Weights of a small GPT-style language model, trained from scratch on English Wikipedia.
Size: 6 heads of 32, MLP 768 quick GELU.
Architecture: RMSNorm before each block, rotary positions, normalized queries and keys, local attention windows, a smear gate, skips across layers, LayerScale.
Training: a variant of Muon for these matrices, 326M tokens, 9961 steps.
Each number is 128 + 32 x the weight over the matrix's rms, rounded and kept within 0 to 255. Layers, rows and columns count from 0.

# layer 14 attention key, 192x192, rms 0.193, rows 101-137, columns 48-95
[[114 116 128 139  94 126 119 132 154 142 145 100 138 127 119 162 134 140 134  77 104 139 156 140 142 110 159 131 101 118 159 136 110 115 107 128 112 144 105 136 115 118 174 149 154 150 132 121]
 [145 111 149 163 147 145 179 145 127  57  91 194 130  99 142 125 131 154 123 155 176 102  83  59 111 122 124 138 178 122 152 169 150 138 103 132 146 112 103 126 142 127  48 140 120 110 116 141]
 [128 178 145 123 109 124 121 152 158 145 105  86 108 113  83 138  99 121 130 167 111 127 162 149 117 157 148 135 118 147 100 120 139 117 158 149 141 116 111 140 145 136 158 159  86 180 147 143]
 [125 191 140  92 121  92 138 129 188  96 130 143 132 100 113  96 111 133 128 159 109 100 146 146 116 168 160 151 169 155 144 117 149 102 158 142 133 137  78 113 127 125 134 159 106 138 185 129]
 [121 197 108 108  97  98  92 107 176 209 126  49  96 160  74 150 148 119 162 106  97 142 185 171 130 163 154 153  64 137 115 112  90 171 198 108 118 129 111 135 147 136 200 148 128 176 134 131]
 [112 128 124 155 123 163 163 114 167 120 104  99 142  87 158 158  62 155  84 139 106  60 134 152 136 146 143 122 136 134 133 159 145 121 127 113 119 100  85  91 141 159 106 145 102 148 124 100]
 [148 183 140 101  81 127 104 130 147 173 149  64 125 104 122 121 131 123 125 173  72 139 180 227 137 167 160 116 116 141  92 109 102 118 135  91 146 123  71 120 153 114 171 183  96 196 164 103]
 [ 92 118 142 169 117 141  85 107 171  79 166 116 125 188 153 130 115 123  79 140  88  99  84  68  50 205 106 123 123 136 158 119 158 148 114 135 106  97  90  84 133 114 132  62 105 158 103  98]
 [121  95  90 121 197 133 157 121  69 116 157 106 141 167 116 120 156 143 136 130  56 156 112 122 179 100 127 159 126 163 139 148 120 177  96 114 198 154 130 193 138  68 193 134  83 138 153 139]
 [173 136 148 132 104  94 109  36 158  51 175 149 164  57 200 158  91 140 109 101 121 116 119 109  71 116 128 127 125 108 165 133 134 152 114 117 125 113 111 124 175 118  77 133 123 140 132 106]
 [116 102 149 136 123 145 158 108 121 155 119 164 135 108 196 152 118 160 101  89 142 119  92 179 115 118 122  95 125 158 154  83 154  86 194 141 142 124  94  95 157 115  41 152 146  65 144 101]
 [117 122 102 129 170 156 124  77 109 129 148 124 108 160 124 103 163 127 146 190  89 146 122 138 233 122 160  96 111  95 115 156 107  66 194 129 115 173 139 116 176 169 173 126 106 102 130 176]
 [110  99 100 129 129  65 142 172 184 162 170 186 144 130 116 166 141 100 142 123 103 152 119 134 109 111 154  96 133  77 152 136 138 125 132 150 119 140 112  91 124 114 136  95 103 127 121 129]
 [123 146 111 138 117 148 127 117  69 123 191 112 132 146  65 154 146 184 116 188 105 118 183 124 100 163 158 191 116 114 172 160  86 118 148  91 190  83 122 218 150 156 191 159  96 122 117 129]
 [192 130 133  91 126 122 111 179  77 157 119  96 110 146 106  95 129  94 161 170 115  88 127 144  88 144 169 132 201  82 148 108  88 116 140  91 133  93 151 119 121 117  96 154 184 146 124 121]
 [112 125 109 123 170 136 111 104 124  78 134  91 193 156 143  98 113 186 176 150 109 124 182 121 120 118 162 126  92 122 142 144 122 107 100  89 156 184  89 149 101 160 112 153 112 128 117 150]
 [189 105 136 131 105 132 154 156  84 142 117 141 151 107 165 101 135  76 150 184 139  84 142  65 125 156  89 106 115 124 107 147 115 110 169 216 136  98 133  96 143 125  82 172 152 149 129 111]
 [151 129 137  76  98  91 172 206 157 104 123 133 119 114 122 111 124  93 180 165  58 139 153  63  93 123 112 142 108 103  99 146 111 160 127 149 140 136 151 185 143  74 173 124 108 112 125 111]
 [135 157  90 146 185 135 165 179 103 131 127 145 167 164  66 161 110 141 132  90 171 167 166 121 155 153  91 161 145 119 132 171  90 102 115 112 124 123 166 140 138 160 146 146 107 138 146 163]
 [157 101 126  93 152 152 149  69 160 174 108  92 118 138 118 174 119  91 115 189 177 123  83 197 119 137 117  96 127 127 103 137 133 137 122 132 152  76  95  90  90 144 139 160 104 118 146  83]
 [109 178 149 144 152 148 103 128 111  30 189 153 197 175 149 138 116 100 112 124 101 176  82 139 150 136 165  91  99 139  83 147  99 128  98  87  94  59 184 118  92 144 101 111 151 128 139 173]
 [ 85 149  94 107 150 133 104 113 125  60 136 155 138  68 111 152  81 169  66 140 148 129 131 145 133  95 134 152 108 135 109 164 144 129 101 155  95 149 205 110 154 116 126 102  72 123 112 118]
 [150 138  64 145 103 117 132 158 167 102 135 117 146  94 178 113  43 141 115 126 118  79  69 101 138 129 131  88 146 142 150  90 127 124 143 165 114 114 120  57 158 168  44 138 116 172 173  89]
 [147 166 116  99 116 124 158 168 124  72 146  70 126 166  93 108 143  84 153 105 125  97 172 138 155 159 125 154 111 134  99  55 114  95 123 161 102 111 118 122 110  84 107 136  93 159 131 127]
 [100 116 123 168 122 180 135 127 175  95 126 160 175  66 199  81 113 124 127 126 126  70 108 128 129  92 134 181 140 165 163 144 130 151 174 141  92 116 175 112 156 147  86 201 138 121 153 106]
 [191 170  99  87  93  93 129 205 102  69 128 112  73 113 113 121 131  97 145 129 140 151 157 136 113 150 104 136  80 157 126 144  71  90 134 157 165 189 119 158 130 157 119 144 136 157 170 147]
 [136  97 113 135 169  93 152 135 108  98  83  94 116 118 103  95 133 133 146  95 181 116 135 152 128 160 177  68  99 133  90  92 120 162 181  93 141 135 113 193 160  98 158 101 147 142 122 165]
 [130 117 161 102  98 152 117 158  99 121 121 106 110  87  84 149 132 163 164  95 134 143 164 173 139 104  93 127 136 159  77 158 159  76 111  86  87 144  97 123 147  74 207  69 109 137 155 152]
 [138 109 186 106  76 141 132 142 107 136 135 155  81 141  84 155 208 159 141 158  84 142 144 177 161  85  72 105 119 140 102 167 133 125 136 154 140 137 124 175 123 105 220  91 143 116 106 108]
 [102  97 112  72 101 157 126 163  70 121 129 118  95 118 102 108 160 116 118 133 116 137 112 148 121 101 163 139 127 122 140 123 101 154 112 151 152 137 129 165 170 134 215 122 127 143  97 141]
 [134 144 125 138 135 114 137  90 174 148 105 136 120 100 169  85  84 173  85 136 164 170 122  74  79 119 176 116 136  97 125  84 132 177 131 127 123 154 147  91 101 153  50 167 108 132 107 110]
 [105 144 152 172 129 146 144  78 169 132 127 110 131 133 119 157 109 134  99 131 171 110 163 108 144 129 119 110 138 103 111 159 117 177 143 153  89 124 118 105 109 127  79 169 137 155 113 103]
 [148 108 132 116  92  99 145 135 112 119 143 129 154 172 111 131 150 131 135 136 107 141 121 164 141  97  88 145 119 146 125 140  89  90  91 109 124 105 128 128 148  36 223 108 122 104 137 146]
 [137 143 130 179 139 159 106 100 140 108 116 159 108 100 144 157  81 130 124 107 168 108 129  83 120 134 124 146 120  99 105 134 144 177 120 171 114  98 134 112  78 131  30  92 146 116 161 104]
 [139 109 144  93 156 137 123 155  98 153 139  94 149 133  97 152 111 125 166  84 146 143  89 163 118  95  84 115  86 112 140 105 109 120 134 106 127 118 102 179 126 103 159 102 138 139 139  82]
 [108  95  99 134 115  83 140 128 135 106 148  89 178 175 106 109 148  99 150 107 130 114 106 167 144  84 113 146 149 159 145 134  91 101 130  99 121 131 152 200 130 124 238 132 147 117  84 102]
 [102 167 106 144 122 128 144 107 144 115 114 136  99 104 143 109 115 112 109 148 118 105 123 117 121 170 151 137 164 145 116 122 162 151 139 142 142 130 121  87 127 140  71 137 148 131 105 153]]
# layer 14 attention query, 192x192, rms 0.185, rows 102-138, columns 48-95
[[115 124 132  71 113 152 113 226 118 109 127 176  84  83  86 150 182 144 132 156 108 136 148 127 117 139  63 161 139 111 152 122  99 119 148 111 145 132 102 187 177 122 169  99 152  97 100 164]
 [ 89 188 179  77  93 107 198 105 153  71 136 108 167 138 114 137 105 128 124 117 148 142 101 131 103 117 154 120 197 116  78  92 154 168 132 174 120 142  13 128 129  90 128 123 103 181  97  85]
 [132 153 143  89  78 162 135 161 143  87 130 147 115 109 124 175 152 147 104 139 130  92 152 113 112 143 125 104 134 117 102 145 127 157 150 130 137 156  64 139 146  93  92 111 140 158 107 164]
 [140 121 129 141 119 131 150 108 166 141 100 102 128 136 132 162 111 163 120 141 139 125 144 137 110 124 154 131 149 183  98 119 138 133  77 103 111 111 109  66 107 159  88 168 127 115 135 103]
 [125 136 124 127 153 130 106 131 168 133 121 161 145 106 109 150  61 129 136 114 130 153  97 154 166  89  95 138 150 137 105 153 142 111  98 120 135 120 125 162 114 142 130 150 109 106 127 116]
 [ 88 111 144  96 136 132 156 128 124 165  93  57 100 135 122 130 133 164 114 169 127 116 146 158 117 136 114 118 143 191  98 107  96  93 113 117 122 105  98 113 141 183  97 192 164 130 116  93]
 [152 162 118 191  82  82 155 105 130  89 162 141 143 133 136 129 150 125 157 126  55 124 135 119 129 208  96 101  99 103 156 170 160 126 106 151  72  74 122  77 134  55 116  98  92 175 148  99]
 [143 168 129 128  86 107 196 124 115  92 119 171 143 114 183 158 149 146 116  80 149 137  54 102  82 114 111 126  91 139 126 138 198 115 129 122 134 113 166  39 138  67 100  65 114 151 135 137]
 [ 91 163  99 144  98 137 152  86 119  67 191 160 162 139 158 166 132 107 111  69  38 107 107 106 177 108 107 100  98 126 150 116 137 150  59 108  78 120 137 116 116  68  98 130  91 122 152  97]
 [131 148 128 148 143 111 133 174  58 129 120 235 127 107 177 124 177 114 123 114  84 165 152 118 121 148 121 122 121 110 118 118 136 120 138 142 129 154 118  31 138  94  96 115 140 153 145 150]
 [116  71  97 142 117 112 150 185 129 111 157 147  99 165 103 139 140 122 121 171 114 121  88 113 112 152 106 155 181 114 102 199 195 117 175 136 110 137 105 108 127 119 154 157 173 128 128 154]
 [130 118 160 148 139 116 196 124 117 167 144 133  98 124  85 170 128 117 109 144 138 135 149 171  93 136 117 177 133 141 126 129  93 153 132  64 101 169  86 101 201 209 143  56 165  60 109 117]
 [153 185 175  66  78 154 133 116 131  95  88  89 145 111 145 126 156 157 101 154  51 108 127  52 133 103 100 134 120 154 114 147 108 117 128 139 157 101 185 169 129  91 181 195  70  89 170 147]
 [138 133 135 117  74 143 112 125 146 193 142 145 147 156 104  83  89 145 137 110 114  58 136 110 132 112 109 128 255  73 143 105  73  94 146 115 115  75 121 150 156  79  71 156 177 183 127 102]
 [ 98 159 148 138 154 163 114 159 120 109  79 113 142 103 118 204  63 113 147  66 157 123 123 134 135 125 106 105 181 111  73 143 159 169 134 122 123  75  99 173 132  96 123 180 126 160 126 147]
 [165 164 164 114 111 116 132  59 113 110 125 110 114 147 132 124 126 107  68 195 123 147 138 115 138 141 145 103 135  80 133 120 145 125 125 160 156  94  69  54  75  80 124  95 128 185 119  95]
 [140 157 169 141 104 107 168 131 135 126 152 132 125 105 104 161 129 108  60 119 130 155 150 135 138  94  56 104 123  84 201  87 127 170 134 132 167 147 106 146 133 127 126 117  89 119 155 106]
 [138 109 137 152 111 146 196 143 149 125 106 129 172 126 179 110  31  82 121  20 164 167 162 112  98 166 126  73 106  88 109 131 145 110 199 106 167 111 138 105 156  59 147 119  83 156 129 174]
 [106  94  93 134 130 202 135 162 139 163 138 139  90 142 133  94  29  85 111 124 209  47 149 137 156 135 176 126  79 125 132 111 175 181 163 123 125 139 186 144  95 155 144 102 129 171 152  72]
 [144 134 105 155 154 143 153 118 118 125 127 151 173 119 179 127  96 117 163 125 147 151 118  74 150  68  85  94  82 111 140 147 178 130 175 103 109 162 168 165 118 107 145  90 104 101 124 144]
 [107 161  95 154 154  59 117 100 166 119 158 114 211 159 118 153  96 164 117  90 153 170 117 114 189 170  53 100 188 148 175  67 195 160 120 130 178  85 143 105  60  74 109 206 108 102 137  89]
 [141 127 100 137 151 158  73 164 112  86 111 141 159 117 173 192 100 147 147  72  82 120 128 107  99 124  96 112 128 162 133 115 162 142 137 103 104 152 122 145 134  95  88 155 137 112 138 137]
 [138 141 181 155 157  58 149 111 125  75 148 136  95  93 116 200 153  87 135 131 164 200 169 131 124 108 115 138 111 118 108 108 122 139  97 105 127 127  78  59 135  69 123  91  90 150  73 122]
 [112  84  86 175 141 180 118  99 119 177 151 235 166  99 118  85 150 123  88 115 111 151 137 154 136 103 121 134 139 158 167 101  83 151 165 107 122 141 163  98 130 139 109 178 164 165 164 155]
 [ 90 114 133  97 117 131 169 159 125 116  91 185 115  79 175 148 175 124 126 125  51 140 118 172 137 125 106 116 111 149  98  94 136 122 131 185 104 169  74 122 116 148 108  95 110  94  88 204]
 [142  85  81 168 200 130 161 155 146 127  83 162 155 139 101 128  47 111 173  90 147 184 127 103 143 135 134 137  93 134  78  86 130 111 163 138 182 104  95 184 123 142 126 128 137 150  95 102]
 [112 123 205  74  91 156 144 156  99 105 112 127 117 137  56 110 156 141 202 134 103  58 135 183 136  64 115 152 178 226 143 198 139 118 103 180 102 158 114 145 159 123 215 125 139 144  97 127]
 [138 194 147 133 105 152 123 112 134 127 126 128 101 125 146  96 122 123 105 129 141 116 135  84 165 161 141 143 153 126 102 162 131  96 128 109 106 115 140  86 115 142 106 135 101  99 101 180]
 [144 135  91 122 110 137  80 141 147 108 124 159 105 159 164  99  85 105 150  96  82 121 107  79 131 121 169  95 169 153 122 186 136 115  91 125 130 118 135 133 134  98 136 106 159 119 118 122]
 [128 160  98 166 128 134 126  66 186 137 150 114 120 119 177 123  72 125  62 121 164 136 152  35 118 166 134 164 108  86  68 120 142 125 113  82 152  85 115 112  96 146  17 117 157 135 109 156]
 [116 125 173 155 122 113 145  89 152 127 128 138 176 111 166 109 136 149  65 152 170 147 155  81  83 111 140 167 130  94 119  89 126 141  88 104 132  88 134 104 112 106  51 178 150 156 143 176]
 [175 105 147  95 131 121 150 116 108 138 104  82 119 148  54 134 202 148 166 125 123 139 112 198  99  49  71 160  91 168 132 120 108 112  83 130  96 158 133 142 128  80 170 124 126 142 174 155]
 [121 124 133 188 114 103 118  63 134 136 153 139 170 122 161 104  98 140 111 140 142 143 150 114 102 152 139 155 102 128 120  92 149 148 115 124 110  90 112  74  84 126  47 138 142 151 123 112]
 [110 132 141 128 160 100 131 202 124 142 120 107 141 118 107 136 134 120 145 128 140 183  99 147 167 140 126  90  84  37 141  90  76 114 182 150 140 165 135 134 134 139 176 136 116 116 138 141]
 [120  60 114  48 136 142 138 162 109 121 106 103 115 162  86 108 184 159 158 119 143 118  81 134 141  73  91 129 166 181 154 184 132 129 133 143 136 148 129 173 166  95 185 107 119 102 115 133]
 [ 97 157 126 125 108 145 123  74 140 109 153 192 107 152 153 138 119 149 147 122 124 100 120 134 117 121 163 142 104 154 125 118 157 141 143 149 123 155 108 155 122  92 120 135 161 141  99  95]
 [146 122 132 135 130 129 138 125 111 116 149 123  68 112  95 102 113 122 108 123  66 144 156 120 170 165 139 124 102 110 124  97 182 102 133 122 119 152 161  54 105 118  81 141 122 134 160 138]]
# layer 14 attention value, 192x192, rms 0.272, rows 96-127, columns 48-95
[[ 70 110 104 115 139 166 155 126 124 134 170  65 175 184  98 115  92 121 123 219 155  76 140 154 138 131  82 167 166 154 124  74 157 164 111 109 105 123  76 167 116 121 140 156 140 156 124 133]
 [109 107 130 182 160 180 180 177 124 137 154 163 157  95 116 203 124 109  78 141 157 135 194  88 106 175  85  76 160 157 105 111 105 108 197 163  95 169 127 132 122 123 110 205 152 155 135 138]
 [139 174  80 162 166 183 143 132  73  76 110 146 153  79 133 108 140 110 179 111 135 106 163 124 112 173 118  59  67 100 112 243 121 122 134  70  98 141 109 136 139 140 177 167 117 183 131  82]
 [107 161 117 111 134 114 191 101 140 126  53 143 150 162 113  64 144  82  88 110 138  96 180 104 134 148 110  94 100 147 167  99 143 105 121 126 112 169 178 134 140 144 156 123 132 158 141 115]
 [118 152 165 111 160 161 126 110 111 148 130 159 114 115 123  93 118 111 139 144 139 151 107  85  69 104 186 110 111  95 132 125 125 157 101 148 172 152 114 104 149 177 155 128 123 203 173 172]
 [ 72 178 101 121  58 103 112  88 118 147 105 157  81 127 117 143 118 121  57 122 111 113  77  67 203 123 155  93 112 107 141 134 106 129 150 172 130 145  57  88 144  91 150  69  66 111 156 112]
 [130 150 131 111 130 138  48  76 151 156 138  85 124 129  91 121 133 179 141 120 104 147 166 121 138 155 117 118  93 136  81 138 106  92 136 143 112 148  95 134 140  93  96  90  86 189 103 154]
 [147 114 175  79 140 107  89 130  90  93 156  92 133  90  89 141 100 127 124  90  74 144 119 140 174  79 120 119 138 126 112 133 195  89  68  87 133 109 101 206 187 125 111  45 130  79 152 164]
 [121  86 184 128  87 151  46  78 109  98 115 110 160 117 108  91 116 183 122 124  52 100  49 102  88 139 173 103 103 172 108 138 105 104 202 186 117 140 115 118 116 156 102  61 129 168 110 184]
 [161 157 126 110 148 137 163 111 205 121 205 143 179 100  84 144 108 136 174 112 100 125 170 147 103 100 161 114 150 120 154 136  64 213 185 105 104 157 126  87  86 148  99 130  99  92 132 102]
 [156 122 167 116 158 130 116 122 129  88 193 127 140 188 136  67 128  72  95 159 113 105  91 110  96  71 117 180  86 189  78 117 109 132 150  84 164  94 179 153 119 113 111 141 129 110 205 120]
 [ 85 146  97 107 106 133 141 165 155 146 158 101 102 149 108 103  84 199 157 178 130 160  98 143  58 143 135 118 142 119  69 118 126 171 188  58 143  92  72 116  74 157 105 134 142 134 175 131]
 [ 49 155  77 134 120 110 159 178 116 127 166 119  88 109 142 161 130 127 107 127 175 189 169 133  98 176 160  85  58 169  96 165  44 162 135 106  77 146 119  44 104 136 125 142 156 114 138  67]
 [144 141 116 104 136 106 194 114 200 185 102 116 125 131 160 140 154 103  95 188 141 158 133 141 160 165 139  79 146 121 120 121 112 102 138 120 148 145  97 156  91 106 112  60 179 102 154  96]
 [ 93 182  95 118 139 120  99  47  96 182  88  85 166 128  75 173 151 152 158 117 154 124 138  67 159 121 134 139 158 128 123 104 121  79 131 178 129 148 115 116  99 161 134 142 193 119 142  94]
 [105  93  72 115 129  75 203 158 140 101 173 103 118  99 178 141 191 143 105 104 132 113 106 162 156 151 175 114  91 137 120  95 151 169 115 111 135 110 151 167 133 125 108 138 182 129 109 156]
 [128 158 150  87 112 154 159  87 154 135 154 138 107 130  75 155 121 132 146 103  99 126 149 182 163 131  88 131  90 195 185 155 124 104 124 125 138 149  93 130 116 124 104 146 119  96 137 186]
 [119 116 104 186  63 148 152 112 166 153 158 146 141 157 152 156 163  81 108  95  92 134 140 126 126 178 135 107  93 158 104 105  86 152  81 146 144 132 142  91  66 146 120 125 114  91 123 106]
 [105 147  88  85 131 154 191 116 138 165 108 137 170 155 160 102 186 172 146 134 133 150  67 150 126 147 107 171  67 152 132 110 119 147 122  98 136 146 154 121 114 175 161 182  96 157 100  63]
 [151 142 114 168 105  99 162 115 151 136 150  62 147 106 128 129 162  81 117 134 115 134 130 118 130 103 106 210 156 176 163 163 127 120 151  91 123  86 104 107 138 118 135 136 150  57 132  91]
 [199 107  95 154 121  80 123 133 101  83 149 179  87 133 162 134 164  66 124  77  65 109 101 116  58  97 105 142 154 177  67 134  94 175 170 150 143 186 184 173 163 159 102 175 132 139 175 102]
 [103 112 150 148 108  97  86 125 104 150  89 116 150  99 167 133 104 173 198 116 163 119 113 144  89 186 129 158 153 117  85 135 120 108 120 150 124 194  86 164 166 138 163 127 114 112 129 202]
 [211 127 151 117 106 138 133 111  99 151 114 136 170 156 132 106 120 135 153 155 107 104 174  63  85 160  79 129 168 129 100 117 104 129 163  85  72 137 140 143 140 139  90  81 134 126  91 112]
 [ 86 130 200 105 157 161  87 114 122 135 119 133 150 158  97 123  90 149  85 119 137 132 107 135 153 139 145 110 149 158 141 110 142  80 116  73  91 104  83  56 117  62 118 116 135 148 116 149]
 [108 120 142 141 119 141 131 112 115 124 108  69 117 131 161 138 138 150 123 137 141 170 118 107 119 127 125 134 168 111 140 117 160 140 159 112 175 192 105  99 145  63 135 137 149 163 104 139]
 [138 142 101 112 155  99 116 152 120  77 114  84 114 146 128  84  71 107 119 136 102 171 112 113  99  71  87 129 154 122 139 173  97 118 105 119 152 140 127  89 143 111 178 103 116  99 112 137]
 [134  79 129 113 182  60 101 150 191 146 111 175 138 153 138 122 147 108 138 163 120 155 136 134 111 131 142 127  74 114 141 169 132 148 105 154  86 128 159 142 147 149 124 161 106  71  70 115]
 [106 110 121 148 202 136 138 128  56 133 173  92 141 123  98  78 173  92 175 111 126 135  64 184 138 172  96 130 175 139 186  76 142 181 130 128  75 136  99 123 136 129 109 118 152 128 131 118]
 [116 137 117  69 133 124 149 192 130 123 119 114  85 149 138 140  88 142 100 136 140  74  90 156 129  76 230 144  96 162 134  98 135 133 167 130  99 161 123 158  99 133 153 139 171 104 152  66]
 [ 99 109 114 187  90 123 150 146 146 171 129 149 123 152  96 123  56 131 136 124 140 118 136 144 177 104 164  94 145  74 146 109 128  99 156 131 117 173 167 143 138 150 136  70 178  98 197 106]
 [111 113 181 104 128  93 110  95 161 114 105 145  79 116  81  80 147 122 175 170 115 142 109  91 168 151 111  66 175 164  73 120  79 120 158 169  97 141 143 199 216  36  55 104 112 182 117 131]
 [125 141  97 113 188 120  59 122 194 110 178 163 135  42 154  61 182 187 140 117 193 111 123 134 108  78 127  61 175 126 102  96 102 118 123 120 140 125 109 162 103 102 109  90 138  92 109 152]]
# layer 14 attention output (transposed), 192x192, rms 0.363, rows 96-127, columns 48-95
[[ 83  90  92 149  97  87 119 146 164 178 155 143 119 127 116  69 142 169 132 112 159 110 131 114  86 121 137 178 160  91 164  87 185 172  91 154 126 149 128 121 112 116 131 146 125 190 147 121]
 [107 146 142 167 172 140 170 154 122 136  66 154 140  95 119 202  88 177 114 126 151 150 100 149  59 179 141  74 184 103 101  98 154  91 175 185 134 167  69 169 151 102 134 147 157 151  89 117]
 [146 155 125 122 117 137 121 105 101 101 137 136 141  96 163 132 137  52 165 102 115 110 121 134 125 121 107 100 166 115 125 163 134 133 119 109 150 101 139 134 144 110 191 109  80 139 101  79]
 [115 131 171 118 138 133 200 127 113 130 152 110 136 148 118 100 171   0 128 178 111 148 171 178 109 162  89 145 103 184 131 127 138 110  72 100 100 203 120 100 129 168  78  94 159 130  98 105]
 [174 111 148 148 141 145 151 129 140 122 133 200  64 132 132 142 203 121 165 136 175 184 119 158 134 136 147 102 101  86 143 145  91 149 120 169  90 130 131 152 157 155 122 146 151 121 156  87]
 [128 105 158 152 133 107 188  62 100 107  96 145 164 157 138 105 116 175 119 119 109 160  89 153 163 134 164 134  82  89 141 147 137 133 179 190 114 148  78 161  87 122 164 163 118 127  78 196]
 [205  27 129 202 157 129  82 121 159 136 159 149 142 137  80 146 120 172 161 103 112 155 164 142 204 121 155 140  64 135 137 187 126  96 114 140  71 135 190 132 146 136 144 133 129 151 132  86]
 [154  79 148 144 155  76 131 118 104 113  70 116 170 115 149 105  94 190 123  85 127 135  82 126 128 104 120 166 113 105  84  70 112 144  79  97 136 100 129 163 120  51 167 113  47  65 115 122]
 [132 123 149  47 108 156  82 117 111 109 127  45 114 154  82 122  60 139 116 160 125 135 112 138 120 117  82 137 158 163 109 119  99 130 104  95 118 106  86 175 123 147 118 165 134 151 122  41]
 [152 116 111 103 141 101 107 140 152 130 100 113 124 104 209 129 109 140 112 147 125  74 126 169  78  96 107  89 147 143  62 158 118 165 197 151 161 121 150  98  73 147 148 173 127 120 134 165]
 [150 151 153  87  74  90 161 128 133  45 161 161 150  95 201 154 163 129 142 114 128 121 103 116 154 168 150 129 125 182 143 118 125  88 109 169 132 135  55 119 184 129 143 104 109 117 177  99]
 [155 133 135 128 129 118 155 131  77 127 132 120 127  93 155  77 130 184 135 170  58  88 195 120 187 134 166 197 172 100  97 119 175 129 123 137 130  78 135 159  86  94 147  74 136 130 151 124]
 [142 144  43 131 137  71 130 143  97  56 158 172 138  91 181 184 180 187 168 106 124 134 105 128  70 146 124 101 123 130  88 155 121 143 169 111 154 145 112  64 123  13  91 117 140 150 141 158]
 [121 115 186 135  90  97 130 122 153 112 129 139 156 123 164 131 192 109  90 176 111 140 136 155 146 128 132 112 119 116 145 123 105 136 150 158 121 170  97 132 166  98 168  77 155 165 125 161]
 [110  49  86 122 139  76 130  66 125 186 124 115 132 175 117 138 121 110 123 147 158  90 111 124 155 129 105 126  78 171 151 135  88  98 185 121 189 161 135 132  94 235 145 138 154 103 152 138]
 [ 91 139 121 149 156  47 163 132 155  96 138  70  99 109 150 115 201 120 131 133 122 106 118 151 146 112 180  89  80 126 136  95 115 202 157 145 129 102 130 174 114  79 130  85 109 138 140 162]
 [214 106 143 150 137 103  87 126 160 143 140 154 144 155  69 109 120 134 139 121 129 193 139 115 183  80 104 170 132 152 136 191 105 121 164  97 180 136 141 136 124  87 140 105 159 103 164 111]
 [150 185 131 157  98 114 115 106 115 121 192 145 158 166 173 152 126 153 108 109 122 139  92  83 158 116  86  84 122 130 125 126 166 144  99 166 142 143 143 161  42  62 119 144  66  94 177 155]
 [ 93 131 131  82  74 136 131  53  90  80  99 175 112 139 186  79 193 142 148  82  92 109 147  34 153 162 127 124 119 139 210 119 111 131 161 145 116 148 128 128 123  80 124 158 120 140 153 164]
 [158  98 131 136 101 107  80  96 115 115 142 139 120 137 154 127 146 124  90  81 137  97  87 103 125  79 128 125 167 128 158 146 137 101 111 142 144  94 115  89  97 151  84 116 132 103 124 131]
 [167 151 129 147  91 117 154  83 149  60  88 104 100 111  99 218 123  88 124 145 155 151 148 138 104 110  98 121 199 130 140 153 120  67 137  61 101 123 109  82 136 143 113 177 140 142 122  70]
 [115 129 124 133 138 130  55 168 145  87 138 159  91 108 112 129 134 155 118 143 171 122 117 177 152 144 149 165 165 111 132 122  88 155 103  85  66 142 169 153 130 187 128 145 113 147 128  93]
 [162 131 110 114 173 185 152 130 196  99 145 121 210 134 124 118 113 127 174 124 118 111 109 106 161 170 122  80 154 122 117 117 106  99 132 148  89 146 186 151 152 173 155 122 107  89 176 144]
 [139 154 140 111 143 193 197 218  84 125  67 126 130 130 132 127 141 113 145 130 172 135 171 120 103 171 165 134 144 116 103 131  88  86 125 163 102 110 158  74 117  93 121  72 156 122  70 156]
 [145  78 124 113 163 124 119 159 123 159 133 100 165 165  83 100 167 136 105 127 193  99 144 136 104  98 132 135  95 114 168 149  96 148 104  83 122 158 201 160 129  64 177 131 181 148 182  61]
 [171 188 123  99 135  65 138 117  76  86 124 122 126 123 104 113  84 105 107  86 125 149 166 103 125  64 103  88 173  91 151 130 128 141 103 155 140 136 107  78 154 107 121 134 129 126 140 146]
 [153 176 188  88 115  80 138 119 154 140 125 133  94 153  98 180 136  98 137 131  95 154 125 192 136  81  94 118  83 141 139  91 139 169 153 115 129 103 152  72 165  81 148  84 129 115 142 128]
 [ 89 115  81 162 173 129 147 151  81 128 153 105 157 107 153  95 148 108 158 125 133 127 160 147 121 173 114 157 166 186 148  99 139 153 137 115 107  69 152 126 107 147 173 168 186 132 142 107]
 [162 109  96 114  76 168 164 154  70 103 109 170  92 120 198 132 111 117 112 117  28  84 133 140  95 134 214 143  94 120 189 140 143 151 154 125 140 201 171  66 146  86  76  66 153 124 151 180]
 [131 118 144 126 116 151 119 172 145 144 121 136 134 149 170 114  70  99 177 143 126 141 129 157 183 125 125 140 132 104 107 113  96  94 121 119 188 111 159 111 141  74  73 139 128 141 187 107]
 [129 134 162 179 161  85  42 117 150 184  61 113 110  93  70  79  88 151 120 223 139 148 130 136  90 144 143 130  96 117 124 106  44 134 134 150 112 118 135 142 207 161 137  62 137 190 106  55]
 [148 119  80 121 114 185 101 141 168 119 173 102  93  38 134 102 153  84 132 142 138  68 182 149 123 169 150 120 189 132  83 101  95 120 149 106 116 123  80 148 143 145 179 143 165 151 111 169]]